python train.py --vocab_size=12078 --norm="layernorm" --norm_place="pre" --norm_eps=1e-06 --positions="learned" --attn_scale=0.177 --init="normal" --optimizer="soap_variant" --warmup_steps=200 --dataset="wikipedia_en"
Each number is 200 + 30 x the weight over its row's rms, rounded and kept within 0 to 999. Layers, rows and columns count from 0. The size before them is the row's rms in percent of the matrix's.

# layer 2 MLP up, 2048x512, rms 0.0896, rows 585-639, columns 192-255
099,183,235,201,185,195,227,228,286,204,199,214,176,177,226,222,232,179,202,230,274,203,220,186,233,224,184,174,276,190,214,201,149,227,182,227,161,189,199,168,242,212,217,208,193,172,233,174,174,177,193,214,186,242,205,215,209,129,173,133,191,213,115,148,149
092,191,230,214,232,218,170,138,184,259,197,151,177,199,189,176,149,219,227,204,177,156,205,207,142,200,216,214,180,199,204,261,201,212,127,223,190,260,231,204,169,166,217,210,187,200,175,167,232,202,197,189,213,215,205,171,253,208,179,177,135,266,173,206,167
118,206,136,217,212,161,187,203,226,213,253,164,222,221,185,235,178,236,216,222,174,235,242,212,162,200,172,193,209,208,180,154,219,135,189,212,209,204,205,209,150,177,195,195,235,216,149,219,180,201,151,214,241,260,158,228,209,173,213,207,148,184,220,185,225
094,227,203,249,237,175,182,231,178,174,237,245,230,183,102,204,175,229,192,188,232,191,175,187,186,195,176,193,182,226,229,191,203,212,243,209,242,139,175,149,192,213,203,169,231,139,237,173,192,218,170,191,149,187,253,173,193,205,232,233,208,199,198,164,226
089,155,235,223,199,196,200,179,178,133,159,166,233,213,259,136,202,252,213,183,219,194,203,240,181,250,163,207,211,223,185,185,236,202,171,193,237,178,189,188,230,229,190,205,226,216,226,247,182,206,168,147,165,262,198,195,185,221,195,240,179,202,232,212,215
100,194,174,201,175,217,167,208,182,234,198,190,221,202,242,236,221,177,186,218,247,204,201,234,221,228,186,165,146,199,190,221,204,198,223,183,245,200,195,208,232,174,223,250,211,180,172,224,221,222,177,172,234,176,189,212,169,216,222,171,182,220,201,193,193
098,154,179,226,157,217,210,224,214,229,243,163,191,242,158,177,233,161,196,179,193,162,184,254,224,205,214,170,223,224,177,168,268,173,208,193,193,168,194,226,197,229,175,176,240,215,175,188,137,177,204,175,171,273,196,196,169,198,238,145,191,189,243,216,208
088,210,191,161,211,186,213,161,233,193,189,194,182,207,208,204,249,197,129,160,217,181,167,149,171,167,259,138,157,182,233,203,179,145,207,176,189,186,179,179,237,174,211,230,202,156,166,238,145,211,213,220,213,233,210,225,149,250,227,206,184,227,193,162,185
099,182,210,227,202,194,208,229,226,205,200,197,190,228,175,160,203,181,208,222,214,138,210,230,183,193,254,152,184,209,225,231,171,189,216,205,264,195,145,221,262,183,213,216,164,243,189,121,228,210,211,192,209,193,168,148,171,227,241,220,184,230,219,167,222
100,203,217,219,236,232,221,193,183,287,185,214,223,198,202,204,200,204,187,170,182,161,191,153,236,242,216,143,239,176,189,193,193,207,197,223,184,247,203,208,173,183,199,203,167,202,244,199,216,255,248,211,216,181,170,198,230,179,187,178,198,255,197,187,148
097,263,188,201,219,216,136,173,198,220,227,144,126,204,184,169,179,212,168,248,185,209,152,206,193,220,166,192,191,250,224,211,158,211,201,173,202,177,204,160,251,208,168,201,152,210,155,180,182,171,231,212,189,237,219,209,191,207,161,158,196,192,215,230,200
122,192,182,190,257,229,183,195,224,135,247,202,259,172,218,230,220,200,214,188,176,230,209,194,210,193,194,222,179,265,198,196,175,239,232,208,190,208,193,206,198,263,129,224,183,154,236,183,173,183,229,180,254,209,216,233,192,189,206,204,262,213,217,200,241
085,214,229,131,218,215,200,200,236,182,230,222,197,218,172,234,184,202,208,171,235,168,207,222,215,217,209,193,159,170,170,208,196,237,209,220,201,216,268,201,199,240,214,230,169,190,212,157,124,167,201,213,161,218,256,248,273,285,224,166,221,195,168,186,218
095,179,246,150,199,228,197,256,217,197,177,218,186,200,174,204,228,163,204,189,162,194,186,184,190,211,196,193,252,186,200,216,256,199,230,215,220,230,200,165,227,190,199,229,230,173,162,210,205,152,168,163,201,178,236,159,198,212,199,245,182,190,180,185,203
109,212,168,140,205,199,181,155,160,208,215,186,216,236,206,207,197,229,209,280,220,204,176,251,214,180,174,160,178,233,262,191,238,211,199,272,223,217,195,188,126,176,291,183,141,216,216,186,172,198,141,245,162,199,249,187,167,233,227,260,201,236,239,199,154
079,221,238,197,240,177,195,175,245,243,232,147,173,196,171,202,202,164,179,171,209,217,208,152,207,207,221,166,178,174,179,197,212,165,228,189,159,220,213,223,196,210,207,186,146,222,195,192,216,195,196,184,208,162,247,177,196,241,172,192,129,174,205,217,221
098,155,188,199,210,212,214,202,188,209,178,207,169,178,193,242,138,197,224,221,155,245,212,168,240,192,163,201,243,197,215,191,212,164,208,151,201,214,215,189,166,193,189,154,212,168,165,153,212,197,223,247,232,178,159,203,190,188,291,208,222,213,217,236,190
093,248,173,204,198,214,159,216,200,187,224,222,186,216,197,187,243,204,216,245,228,217,220,199,219,232,147,208,251,196,170,148,224,214,229,195,184,209,205,166,187,169,203,210,206,198,130,198,189,192,210,131,201,190,161,161,230,253,219,251,202,179,246,140,197
105,197,193,228,167,186,158,202,206,207,178,183,140,206,177,168,252,152,180,196,193,212,207,257,185,177,222,170,161,188,172,225,225,233,168,185,183,212,213,227,240,201,207,145,197,181,216,158,191,198,237,200,157,229,214,184,189,194,230,216,154,183,188,192,204
101,213,207,195,168,226,224,153,252,206,187,197,196,212,185,206,185,190,231,187,215,206,166,182,218,189,209,177,219,158,156,241,218,251,201,244,162,180,189,195,229,225,201,164,258,103,189,187,175,219,217,173,232,220,196,223,229,214,217,222,181,211,265,193,148
102,193,182,180,185,207,145,241,232,170,193,214,208,216,222,253,219,176,187,182,200,228,206,174,141,212,233,147,164,172,240,211,146,239,211,95,209,217,203,216,141,136,198,188,173,201,192,200,160,211,190,199,207,275,179,172,213,215,198,143,213,228,164,202,183
101,239,194,178,191,133,184,171,257,227,186,224,171,189,189,162,171,129,251,231,182,183,190,189,220,223,175,167,197,198,238,214,191,174,193,208,158,170,193,193,175,246,194,207,143,170,172,222,121,251,196,212,200,188,243,205,175,225,177,221,225,243,153,191,176
085,253,227,231,163,191,179,211,200,238,195,175,211,221,256,232,165,235,217,187,209,146,215,211,155,278,232,157,241,176,188,181,328,216,204,196,179,192,141,119,205,183,149,193,210,193,228,202,202,159,181,210,161,237,208,212,201,237,228,189,183,231,185,217,190
100,196,195,176,133,185,207,237,219,196,220,192,209,211,219,211,146,189,168,216,224,169,193,223,172,175,207,188,216,103,240,153,194,230,189,154,274,211,143,219,226,204,174,271,131,175,223,212,153,222,228,205,239,253,161,146,214,148,203,160,234,235,233,176,159
102,182,228,165,201,176,205,185,217,178,209,194,231,188,168,209,153,187,211,207,220,271,146,180,167,157,181,195,234,187,207,236,169,217,255,238,131,141,216,138,242,228,168,220,208,177,204,222,190,161,185,174,224,202,202,195,198,206,151,182,256,197,185,221,168
098,190,187,206,222,164,178,228,186,158,172,168,200,166,226,194,207,217,268,240,165,208,185,199,155,230,131,167,227,200,151,171,246,186,175,141,182,154,171,211,210,189,210,225,177,216,230,186,198,231,160,198,196,185,184,179,124,176,230,190,201,200,182,245,207
090,225,143,194,181,231,251,207,213,140,186,216,249,145,183,203,237,222,209,189,224,144,156,186,171,122,201,203,221,255,223,189,243,202,208,185,207,201,185,183,209,198,222,137,197,121,218,191,245,213,171,219,229,210,162,181,221,177,233,195,181,204,196,126,190
113,222,228,211,202,200,217,211,210,239,224,248,185,245,264,210,169,186,229,231,172,174,195,283,217,246,223,223,169,192,157,238,160,186,225,209,181,239,192,181,187,205,179,121,208,178,158,156,154,211,195,197,213,165,244,172,186,216,155,221,171,245,217,212,237
085,192,175,203,183,195,237,188,153,245,236,202,194,183,125,202,205,208,229,139,257,188,240,246,164,216,202,153,154,169,232,205,164,236,231,214,198,201,167,189,205,173,149,239,237,210,204,159,228,218,217,250,199,254,207,202,205,207,214,187,225,231,191,192,198
092,190,188,180,165,224,179,234,244,215,226,232,169,204,173,167,252,230,190,163,185,252,221,213,155,200,267,209,148,236,186,148,207,223,202,233,196,195,196,199,193,174,154,180,207,174,208,242,166,186,193,210,223,192,192,204,236,190,224,179,149,200,209,166,143
108,170,178,189,221,219,203,201,228,226,180,194,178,186,200,183,225,232,196,188,194,166,170,195,206,208,274,172,182,185,196,225,181,190,223,220,229,153,252,182,130,161,146,222,208,156,221,244,198,198,254,190,181,185,227,206,201,197,225,222,195,201,186,261,194
103,237,189,190,187,201,165,130,256,218,214,179,209,190,173,185,183,184,189,244,226,167,208,170,217,209,212,198,227,192,246,184,197,201,147,186,183,293,239,181,192,166,179,180,159,185,167,177,200,232,178,199,211,247,172,214,218,264,195,185,166,252,204,171,172
101,209,190,178,227,167,235,140,194,220,230,222,240,221,233,131,229,166,245,174,198,194,165,174,228,195,220,180,195,193,224,203,209,220,178,190,201,190,166,259,183,152,226,158,170,228,238,195,172,228,177,250,190,153,204,182,204,212,167,228,189,209,199,226,206
099,181,190,167,224,132,150,224,193,165,193,235,274,189,178,208,197,189,202,176,165,225,176,192,248,191,216,110,229,245,191,168,202,133,231,251,180,232,239,176,246,190,250,127,218,193,169,197,207,258,196,196,204,204,197,245,223,207,182,200,210,225,171,194,189
100,250,238,185,220,241,162,254,194,243,205,194,178,216,231,208,217,186,183,206,174,215,183,153,223,256,175,182,199,185,182,152,161,156,169,185,204,213,176,213,217,195,202,189,203,235,229,165,202,194,222,212,165,169,176,227,159,205,178,157,172,148,214,150,233
106,177,182,179,217,226,177,152,184,170,203,190,217,199,257,178,171,239,222,257,223,163,262,178,165,312,190,228,254,194,173,171,213,168,204,182,230,230,187,176,183,166,152,203,170,187,208,150,224,184,246,194,167,155,158,167,176,275,193,184,200,184,224,127,219
084,190,185,234,204,220,204,182,191,200,215,181,230,217,218,226,158,234,206,189,171,211,210,142,223,219,173,195,182,216,196,157,237,188,182,214,187,225,172,167,143,219,222,155,184,198,222,194,206,201,222,219,220,246,177,196,223,165,210,203,210,275,159,210,228
100,251,192,186,211,214,196,140,232,261,213,193,184,153,120,230,189,165,181,213,236,172,192,194,189,231,214,205,139,176,214,220,209,165,196,200,170,168,195,225,174,191,209,163,151,215,231,201,188,204,217,217,175,128,197,190,206,177,197,209,230,198,157,216,216
089,178,233,202,196,199,202,209,215,211,261,219,198,186,227,162,181,196,238,266,219,218,204,202,227,221,210,258,194,204,190,224,267,263,189,181,188,208,164,231,195,241,172,208,237,202,193,175,205,167,158,239,205,168,186,164,218,186,218,201,189,148,167,204,228
093,156,205,177,246,179,176,219,163,185,156,201,228,227,173,174,221,165,242,219,208,204,210,201,204,245,201,173,212,198,164,194,244,260,236,247,232,161,158,212,195,188,200,208,282,164,196,213,164,204,239,174,191,249,242,198,177,202,171,243,236,162,202,170,271
101,187,192,207,213,208,184,172,198,203,250,185,252,199,218,208,220,250,239,187,181,195,227,194,165,213,220,188,194,223,190,189,239,217,240,220,180,158,187,235,191,250,183,159,166,142,204,156,200,194,220,168,174,255,179,258,160,159,186,197,214,208,128,244,149
108,197,155,173,214,179,180,207,216,190,184,212,196,256,199,184,180,205,191,190,210,200,163,178,139,210,246,175,226,206,229,203,197,153,214,214,238,182,235,173,193,187,229,197,211,251,170,166,214,236,211,223,198,195,151,188,222,206,213,168,190,218,242,177,211
079,224,229,248,194,187,171,222,256,161,196,201,218,204,199,187,203,193,207,202,281,201,193,246,238,206,233,222,235,236,214,209,218,204,230,233,198,192,216,204,197,265,157,271,238,227,227,191,223,189,155,207,159,235,174,185,228,183,222,186,190,209,254,216,213
099,182,177,148,210,204,223,176,220,214,185,221,203,179,214,223,189,200,229,218,258,212,142,203,162,183,215,203,207,176,173,166,218,239,213,229,192,187,179,164,188,237,185,198,194,231,217,165,177,190,168,199,181,172,207,156,199,213,214,156,208,211,211,216,207
093,214,212,203,176,232,200,218,211,245,257,225,177,147,204,180,228,187,210,262,189,188,215,148,214,215,154,158,228,185,216,182,219,208,198,175,197,188,177,193,153,218,183,183,209,198,218,223,175,202,170,188,141,131,206,249,185,213,177,194,181,186,217,169,169
097,206,164,214,231,230,211,198,242,198,185,249,236,197,275,212,242,220,183,214,203,209,232,167,197,236,137,164,232,197,217,201,254,211,205,167,221,239,185,192,251,183,218,208,206,205,184,237,160,158,218,196,186,174,225,213,254,177,241,213,206,211,246,223,183
085,173,194,195,166,226,222,222,166,176,230,191,207,250,177,253,183,226,211,168,129,250,191,181,249,244,172,183,218,279,204,242,290,261,232,186,225,189,155,140,166,217,170,161,206,212,164,192,199,187,203,243,187,201,177,191,167,202,198,151,221,191,198,209,156
095,209,196,175,211,133,206,226,218,232,223,231,195,201,213,197,233,225,178,202,215,216,219,186,206,251,172,241,173,213,169,196,190,210,175,213,233,201,187,234,242,236,186,176,216,188,214,118,247,223,206,166,247,202,171,219,153,213,180,145,213,220,214,222,233
087,240,223,227,257,155,187,190,210,206,205,211,257,209,231,190,235,183,214,137,229,264,198,169,187,198,203,246,207,181,272,242,211,194,205,208,218,192,242,195,169,225,194,199,216,229,211,207,185,210,214,214,152,230,220,163,189,234,269,242,218,196,169,181,236
102,206,219,181,205,204,210,168,169,193,210,197,220,205,199,185,223,136,206,255,190,221,181,180,254,186,230,178,187,197,213,219,208,208,183,176,203,192,252,179,201,161,155,175,224,176,202,190,175,228,222,230,177,198,222,205,175,270,212,183,210,162,172,234,186
091,219,206,220,178,235,118,223,166,172,184,183,206,198,182,159,157,217,156,201,200,175,200,162,259,184,194,142,185,198,199,212,196,210,174,182,209,208,186,140,179,197,226,180,228,169,219,174,212,171,261,200,198,189,191,225,230,218,146,283,237,193,127,152,202
117,226,204,189,201,194,186,195,249,208,202,209,250,167,281,189,180,243,164,224,215,193,176,219,188,156,195,206,220,202,260,185,214,221,144,224,190,195,161,171,207,207,125,215,187,194,179,212,152,190,192,148,244,241,180,142,166,228,197,168,231,267,253,211,139
094,252,226,246,167,163,240,211,176,222,229,273,202,257,172,257,251,231,184,178,187,200,207,235,252,225,235,153,197,164,188,135,266,168,180,164,206,173,228,223,226,198,214,206,183,187,161,197,225,233,200,208,189,248,209,191,179,196,222,220,198,202,257,178,159
109,249,224,186,201,225,199,136,205,207,210,165,226,160,182,206,191,240,213,224,227,166,178,162,214,238,315,162,174,240,223,181,199,215,244,229,185,176,195,224,216,181,205,178,226,197,161,192,167,226,178,165,207,252,155,214,199,206,189,175,229,177,136,202,217
108,199,145,205,204,181,188,196,234,227,195,191,155,194,191,206,183,212,230,195,190,175,214,206,219,229,235,165,223,164,161,177,217,181,169,237,182,190,201,209,194,124,202,268,205,263,167,204,197,187,270,181,219,238,209,240,223,183,192,184,211,153,151,158,196
# layer 2 MLP down (transposed), 2048x512, rms 0.0633, rows 585-638, columns 192-255
104,178,182,129,189,190,201,187,248,192,250,261,238,246,193,197,164,192,270,197,184,174,156,204,203,208,173,156,158,224,130,206,193,187,181,206,245,157,190,246,217,206,103,238,245,189,228,250,201,116,214,175,165,166,233,186,217,186,196,170,214,214,177,224,166
098,209,190,143,195,184,226,165,174,192,255,215,205,223,238,188,188,164,239,228,196,235,174,209,210,177,181,238,182,173,266,212,196,201,207,204,202,181,178,204,295,175,163,206,151,212,203,206,113,208,207,211,194,215,216,178,153,200,221,199,242,192,194,204,160
119,225,226,261,234,194,255,182,241,220,176,137,254,227,217,203,178,167,239,218,189,240,170,175,210,238,154,241,196,222,199,165,228,218,150,191,212,212,187,200,143,204,194,167,168,192,284,179,143,188,142,184,216,245,177,196,151,241,164,152,180,220,174,175,222
073,149,248,192,196,143,163,194,203,125,193,181,198,237,192,221,186,188,240,190,158,203,191,152,239,220,229,216,212,148,204,226,163,230,210,192,224,221,284,221,174,171,185,242,204,235,117,157,229,200,171,254,208,226,227,196,152,183,186,166,236,210,193,173,195
106,182,192,231,179,213,196,204,238,202,181,160,179,181,203,219,215,232,201,236,228,143,207,208,212,202,180,220,166,158,221,246,214,169,209,183,177,165,208,218,147,168,215,214,134,197,218,147,142,224,153,146,192,193,176,227,228,255,177,194,187,261,283,180,192
081,204,244,275,168,165,200,191,229,203,164,174,205,229,174,219,212,231,219,191,204,205,177,174,186,159,216,247,229,286,168,181,158,202,216,212,199,211,188,120,229,197,196,169,194,196,233,220,189,216,158,191,238,184,197,222,209,245,214,210,182,215,207,226,204
088,191,178,239,193,202,228,183,178,245,152,211,191,231,182,150,189,188,207,192,230,234,214,239,212,234,192,230,201,190,215,241,178,258,224,178,201,185,186,216,191,224,220,220,159,183,229,189,257,234,195,177,203,199,201,191,160,177,213,216,184,142,210,254,228
089,162,232,225,201,201,187,235,165,176,226,210,196,243,194,229,206,235,172,124,190,185,210,184,180,176,171,230,190,195,114,210,196,201,180,180,270,212,202,196,208,189,187,189,188,201,220,191,224,189,204,185,210,186,196,163,218,239,195,214,229,168,234,279,177
095,225,241,206,141,208,182,158,255,218,234,209,201,163,142,291,221,248,184,196,162,216,179,226,193,183,232,197,251,220,228,203,182,192,211,220,214,229,216,251,227,164,213,189,173,220,208,202,170,251,170,215,248,187,143,101,143,322,210,234,201,202,237,188,189
083,237,216,220,196,186,195,203,167,187,171,220,212,163,165,192,174,174,174,238,210,210,230,142,214,183,208,266,164,174,150,236,205,215,194,177,220,227,225,248,231,205,231,226,153,180,192,224,225,212,180,161,231,161,205,244,168,218,185,170,237,179,207,158,211
096,221,185,228,164,189,194,217,217,210,175,194,156,192,173,188,181,173,209,232,204,231,209,195,200,164,206,206,179,239,171,229,266,195,214,221,237,205,173,208,240,182,165,198,196,189,234,228,281,164,184,243,143,127,218,209,210,232,162,156,180,206,203,193,250
118,191,207,203,216,200,172,132,192,188,161,211,136,164,187,194,165,217,205,212,188,188,194,219,195,228,203,239,161,211,204,249,183,176,207,234,160,191,209,225,183,231,181,221,185,260,233,205,199,183,196,230,219,195,170,267,219,185,260,190,210,235,196,145,207
080,159,189,202,180,185,176,215,151,258,206,163,248,302,162,204,179,213,151,191,226,152,191,197,179,182,227,304,161,204,205,223,199,189,229,208,259,224,199,208,226,222,204,184,189,167,208,147,203,205,246,196,216,182,202,263,198,182,199,220,139,227,202,219,207
096,175,183,205,240,228,199,192,203,211,178,139,175,270,180,210,219,210,205,219,170,178,206,182,179,181,224,180,177,257,246,160,177,199,155,193,121,190,182,194,186,163,162,205,189,196,200,218,190,177,252,221,194,183,210,179,140,192,170,247,199,199,215,175,215
108,195,201,207,206,228,207,180,151,201,190,233,209,218,175,239,191,188,211,262,225,160,197,200,191,231,189,199,246,197,235,122,223,184,239,229,204,151,198,216,190,244,204,217,206,205,194,169,223,219,167,196,179,210,202,194,182,262,168,235,222,190,216,141,219
094,192,195,211,193,182,173,172,236,191,193,217,204,153,224,225,191,157,226,216,170,172,226,223,203,230,204,191,225,200,210,185,222,185,231,207,152,246,146,246,182,205,151,184,185,198,197,211,179,185,244,209,239,168,253,221,180,209,190,248,181,202,187,162,240
089,223,208,218,286,218,169,244,227,219,213,228,198,158,255,218,170,195,205,183,133,183,198,216,172,137,149,219,176,213,184,205,194,223,163,219,149,270,232,205,175,275,185,214,200,218,176,156,202,162,174,222,135,218,202,221,274,183,224,242,218,214,194,202,203
113,198,168,209,196,178,219,247,266,217,280,188,220,233,226,235,225,166,131,220,159,187,215,206,190,217,168,190,250,171,246,147,194,187,221,173,179,191,165,209,207,232,205,174,253,174,200,212,186,186,215,211,175,220,204,157,186,259,262,172,205,154,206,197,212
115,225,239,207,141,227,219,163,197,176,214,209,157,234,205,212,203,155,149,187,233,147,215,220,201,188,204,169,170,195,243,209,127,274,210,190,221,218,210,233,238,202,153,183,180,202,207,190,201,235,178,199,222,110,183,219,201,164,237,215,189,208,196,200,130
101,157,182,164,196,206,217,123,206,171,181,133,228,221,138,203,197,202,178,185,196,212,207,148,202,199,206,240,186,161,225,199,208,227,203,180,197,287,283,201,220,218,224,174,166,168,200,205,211,207,172,247,219,157,237,212,235,245,169,258,179,229,233,166,197
091,218,230,174,170,192,138,244,208,175,161,234,178,263,236,161,233,221,180,185,182,199,212,188,197,178,233,211,239,191,211,182,227,220,175,170,215,204,246,216,158,229,245,243,195,197,218,170,213,246,234,235,229,192,182,165,213,204,142,196,173,188,237,214,222
098,241,259,222,284,189,168,152,209,233,233,171,246,194,206,196,192,286,172,198,193,206,130,196,202,169,202,205,197,225,232,195,215,194,243,230,224,156,194,184,221,215,227,227,245,173,215,235,214,230,236,234,230,202,178,251,167,223,219,178,194,222,253,181,172
107,192,206,214,229,224,238,214,178,214,240,244,188,220,164,288,209,210,204,187,227,180,206,164,168,215,204,129,217,176,195,166,210,189,223,193,179,213,179,163,209,204,188,173,217,155,213,234,196,180,253,169,188,197,202,232,196,240,234,146,263,153,206,201,256
090,184,251,215,224,193,162,218,164,222,109,214,238,183,180,189,195,281,146,191,216,260,190,169,229,196,179,216,137,154,182,156,209,260,172,236,195,147,213,190,182,262,175,207,246,246,205,235,211,234,167,189,221,223,215,200,174,204,198,153,230,211,178,187,215
083,181,240,213,163,180,155,185,210,262,251,225,209,189,140,215,157,187,196,150,232,146,177,157,197,184,166,182,172,199,158,242,155,223,199,209,187,184,230,219,247,187,192,174,235,172,218,180,172,210,167,200,218,195,246,205,157,228,198,184,171,155,169,186,196
095,147,165,216,224,163,180,177,208,189,177,194,250,163,160,208,187,163,167,182,194,206,237,209,203,268,204,163,169,194,186,200,203,202,198,176,258,206,189,195,183,190,228,237,168,220,208,222,174,166,226,197,132,205,204,197,204,127,173,206,197,227,202,232,231
091,144,239,199,210,179,210,217,165,215,188,220,163,170,199,240,206,175,146,125,195,222,223,263,186,157,216,195,233,170,204,152,161,201,197,212,176,215,215,200,175,150,186,194,218,194,217,223,216,221,182,180,243,217,155,202,236,209,211,178,243,218,201,200,142
123,218,300,224,234,196,210,232,155,207,207,197,189,165,238,196,222,190,297,213,236,161,210,231,224,240,167,210,170,147,182,165,186,170,192,198,214,231,195,215,226,194,214,244,230,255,174,191,163,178,155,202,164,218,214,175,212,154,170,232,214,244,163,198,188
083,196,222,163,183,246,204,234,157,224,218,165,121,186,199,194,227,207,159,146,207,202,239,141,196,209,164,188,214,211,147,196,194,238,208,236,228,212,156,194,221,239,165,148,184,215,169,203,223,184,210,206,178,203,222,180,161,182,218,158,210,157,211,206,192
099,179,198,218,255,186,203,221,156,167,246,152,218,193,221,180,199,167,236,223,253,212,205,129,179,195,166,263,255,195,232,218,194,192,280,161,210,211,219,183,215,186,196,232,175,185,218,183,180,232,200,243,196,215,199,212,208,222,225,204,241,185,192,172,247
097,202,196,200,258,192,215,197,243,201,189,174,169,264,181,244,175,178,216,193,182,219,170,217,224,236,202,255,198,196,216,209,226,161,160,189,282,197,278,193,208,195,192,201,191,118,161,179,197,203,234,236,205,189,211,193,208,154,161,172,195,187,209,249,128
094,215,170,123,209,146,201,194,169,211,209,241,207,192,202,171,214,213,149,218,251,208,178,223,169,213,151,201,184,185,158,230,199,212,244,197,160,171,151,154,142,196,213,215,189,209,205,201,230,210,190,159,228,228,210,174,211,195,220,193,203,134,175,160,238
095,176,163,174,269,196,215,154,206,216,232,248,189,186,195,210,188,218,217,164,237,242,214,165,186,222,181,191,209,168,173,188,232,239,160,247,194,169,197,179,180,241,211,191,220,235,199,225,201,174,199,193,184,198,156,262,183,185,179,227,193,229,193,169,189
087,236,204,204,226,185,239,189,205,176,186,161,225,215,225,248,153,232,146,170,184,186,228,214,211,185,225,249,251,191,195,210,207,203,191,262,188,194,185,165,170,181,170,241,180,229,166,185,232,198,192,240,200,197,186,203,224,199,212,219,248,213,238,213,258
088,191,182,158,225,238,156,154,183,200,193,179,169,200,200,209,257,255,211,149,246,229,143,222,187,203,175,268,238,205,187,194,202,179,217,167,217,143,153,206,227,256,220,187,166,203,180,179,233,205,188,246,216,173,195,194,197,230,225,193,232,166,230,202,216
096,160,172,169,162,138,232,213,200,202,209,132,203,190,233,192,150,210,245,188,205,184,191,176,207,190,208,236,236,196,220,212,150,208,186,204,246,150,204,152,216,166,244,145,210,212,160,206,193,186,151,231,235,179,189,152,175,185,189,196,205,221,196,169,228
123,197,202,241,175,237,232,202,229,163,244,214,212,189,186,207,220,211,230,211,181,206,220,141,206,151,240,153,166,185,223,221,200,158,188,164,198,172,178,202,136,214,182,202,193,162,144,196,164,175,166,207,207,184,229,178,194,228,249,204,170,202,212,230,150
086,222,173,169,176,214,213,155,216,185,185,247,150,186,179,193,168,241,207,219,194,213,210,231,253,188,208,176,180,181,151,148,226,208,146,165,126,185,197,180,235,241,225,201,170,188,127,200,198,162,202,215,230,161,195,236,169,177,229,243,302,208,197,180,177
111,207,225,239,238,198,213,242,185,243,235,209,194,198,159,166,199,243,250,185,134,190,243,163,169,189,211,208,193,209,238,197,192,206,250,198,208,194,153,134,192,217,162,180,186,203,199,200,138,185,195,147,241,211,230,200,215,204,227,172,206,135,222,203,166
093,236,218,224,217,196,194,216,165,232,212,97,210,232,211,250,197,235,212,175,165,222,202,181,209,172,226,238,228,182,245,263,192,162,230,207,202,177,241,181,229,256,159,225,183,208,214,222,161,165,169,164,225,178,211,202,213,185,205,164,178,138,187,206,220
095,251,226,175,173,206,234,194,260,256,208,272,165,229,222,207,221,177,165,223,230,193,183,196,250,175,206,268,232,245,160,190,170,188,187,183,220,189,185,170,205,221,220,260,195,219,225,184,183,168,223,192,197,205,223,209,204,195,203,227,256,206,228,203,192
096,248,233,210,212,157,164,193,169,178,171,190,208,211,171,222,204,248,207,185,155,190,183,219,189,163,183,244,194,170,185,232,134,203,197,202,184,171,205,192,197,230,172,193,235,191,152,197,150,230,167,198,234,173,207,233,166,192,240,181,159,219,214,171,201
100,258,179,230,192,234,178,164,203,213,159,214,247,207,201,157,207,156,182,180,253,188,245,175,226,225,192,197,194,206,192,204,225,195,207,215,205,206,146,167,179,182,185,181,199,220,173,227,182,186,211,223,226,200,190,232,246,157,300,218,141,187,227,224,212
080,244,223,208,223,238,212,213,248,193,188,232,186,237,262,217,191,190,187,208,176,224,217,198,225,169,192,163,192,212,195,162,187,225,172,224,194,193,204,168,190,184,213,193,192,245,197,194,200,166,158,185,292,225,191,195,199,208,209,201,174,186,209,166,163
108,185,178,212,207,253,230,190,272,197,282,205,193,180,215,153,196,178,169,249,173,145,192,164,218,213,192,87,190,167,203,207,210,250,147,215,219,186,189,214,223,232,191,160,209,169,244,223,184,229,196,178,231,236,241,171,173,232,207,168,198,146,214,220,191
099,187,250,226,216,208,131,177,205,198,211,209,218,194,185,171,177,216,217,169,207,195,145,167,236,213,178,288,110,212,195,221,183,243,205,218,215,170,221,204,189,151,148,215,217,218,180,194,251,140,231,219,199,200,281,212,202,227,202,218,218,192,216,211,165
070,191,188,190,207,153,196,194,217,202,205,237,250,168,175,203,180,209,169,237,220,230,245,169,222,173,234,148,210,142,212,187,174,221,186,196,219,259,186,210,201,240,214,250,176,195,137,187,221,204,226,249,186,186,195,179,272,197,224,193,210,200,237,171,261
089,216,241,141,218,216,191,125,239,174,190,112,193,229,188,206,208,215,222,190,160,167,119,210,207,154,196,189,258,216,200,214,163,200,224,199,122,214,225,177,184,209,161,169,217,195,140,188,236,205,207,183,207,189,231,204,222,192,227,154,152,201,180,203,175
096,186,193,256,227,155,185,212,139,203,186,157,189,223,241,240,203,166,201,136,243,255,186,175,229,241,167,214,251,176,197,212,210,160,132,236,140,196,195,217,187,184,186,172,150,235,264,194,144,177,193,197,169,207,173,204,170,261,239,238,198,229,251,189,161
110,151,199,254,188,146,157,191,138,238,129,200,174,216,138,211,224,224,159,209,180,165,189,185,232,150,210,242,182,108,183,200,186,298,170,134,221,178,196,185,198,185,183,198,161,173,195,211,205,182,199,182,202,225,208,186,219,143,202,225,159,194,235,169,215
097,201,159,162,190,188,194,223,189,152,173,182,194,215,180,166,253,181,205,239,228,179,172,158,196,181,228,180,252,176,220,192,232,218,251,165,194,161,215,205,203,159,161,193,197,191,226,227,169,243,162,214,181,178,238,171,163,219,197,227,162,190,153,159,227
120,226,210,232,208,192,118,233,150,198,167,209,223,218,252,229,222,211,218,192,106,247,185,211,229,186,213,215,203,211,215,188,181,211,152,163,260,170,216,195,180,197,196,227,205,161,209,230,157,203,213,124,154,204,234,203,185,237,236,182,208,204,204,223,129
088,210,204,144,281,169,233,198,169,222,186,86,210,189,190,265,133,201,175,181,222,245,174,217,196,210,228,189,259,255,199,204,178,206,196,182,181,174,161,241,195,238,150,199,199,228,138,145,155,180,134,259,180,206,198,222,206,147,204,158,151,173,193,242,180
118,135,217,187,169,187,182,184,236,208,152,141,211,247,225,182,243,204,217,253,191,219,193,208,192,247,181,174,155,190,205,181,244,195,201,166,162,153,253,196,196,205,208,251,212,178,219,222,184,175,182,219,290,190,200,173,174,153,176,202,179,222,241,207,252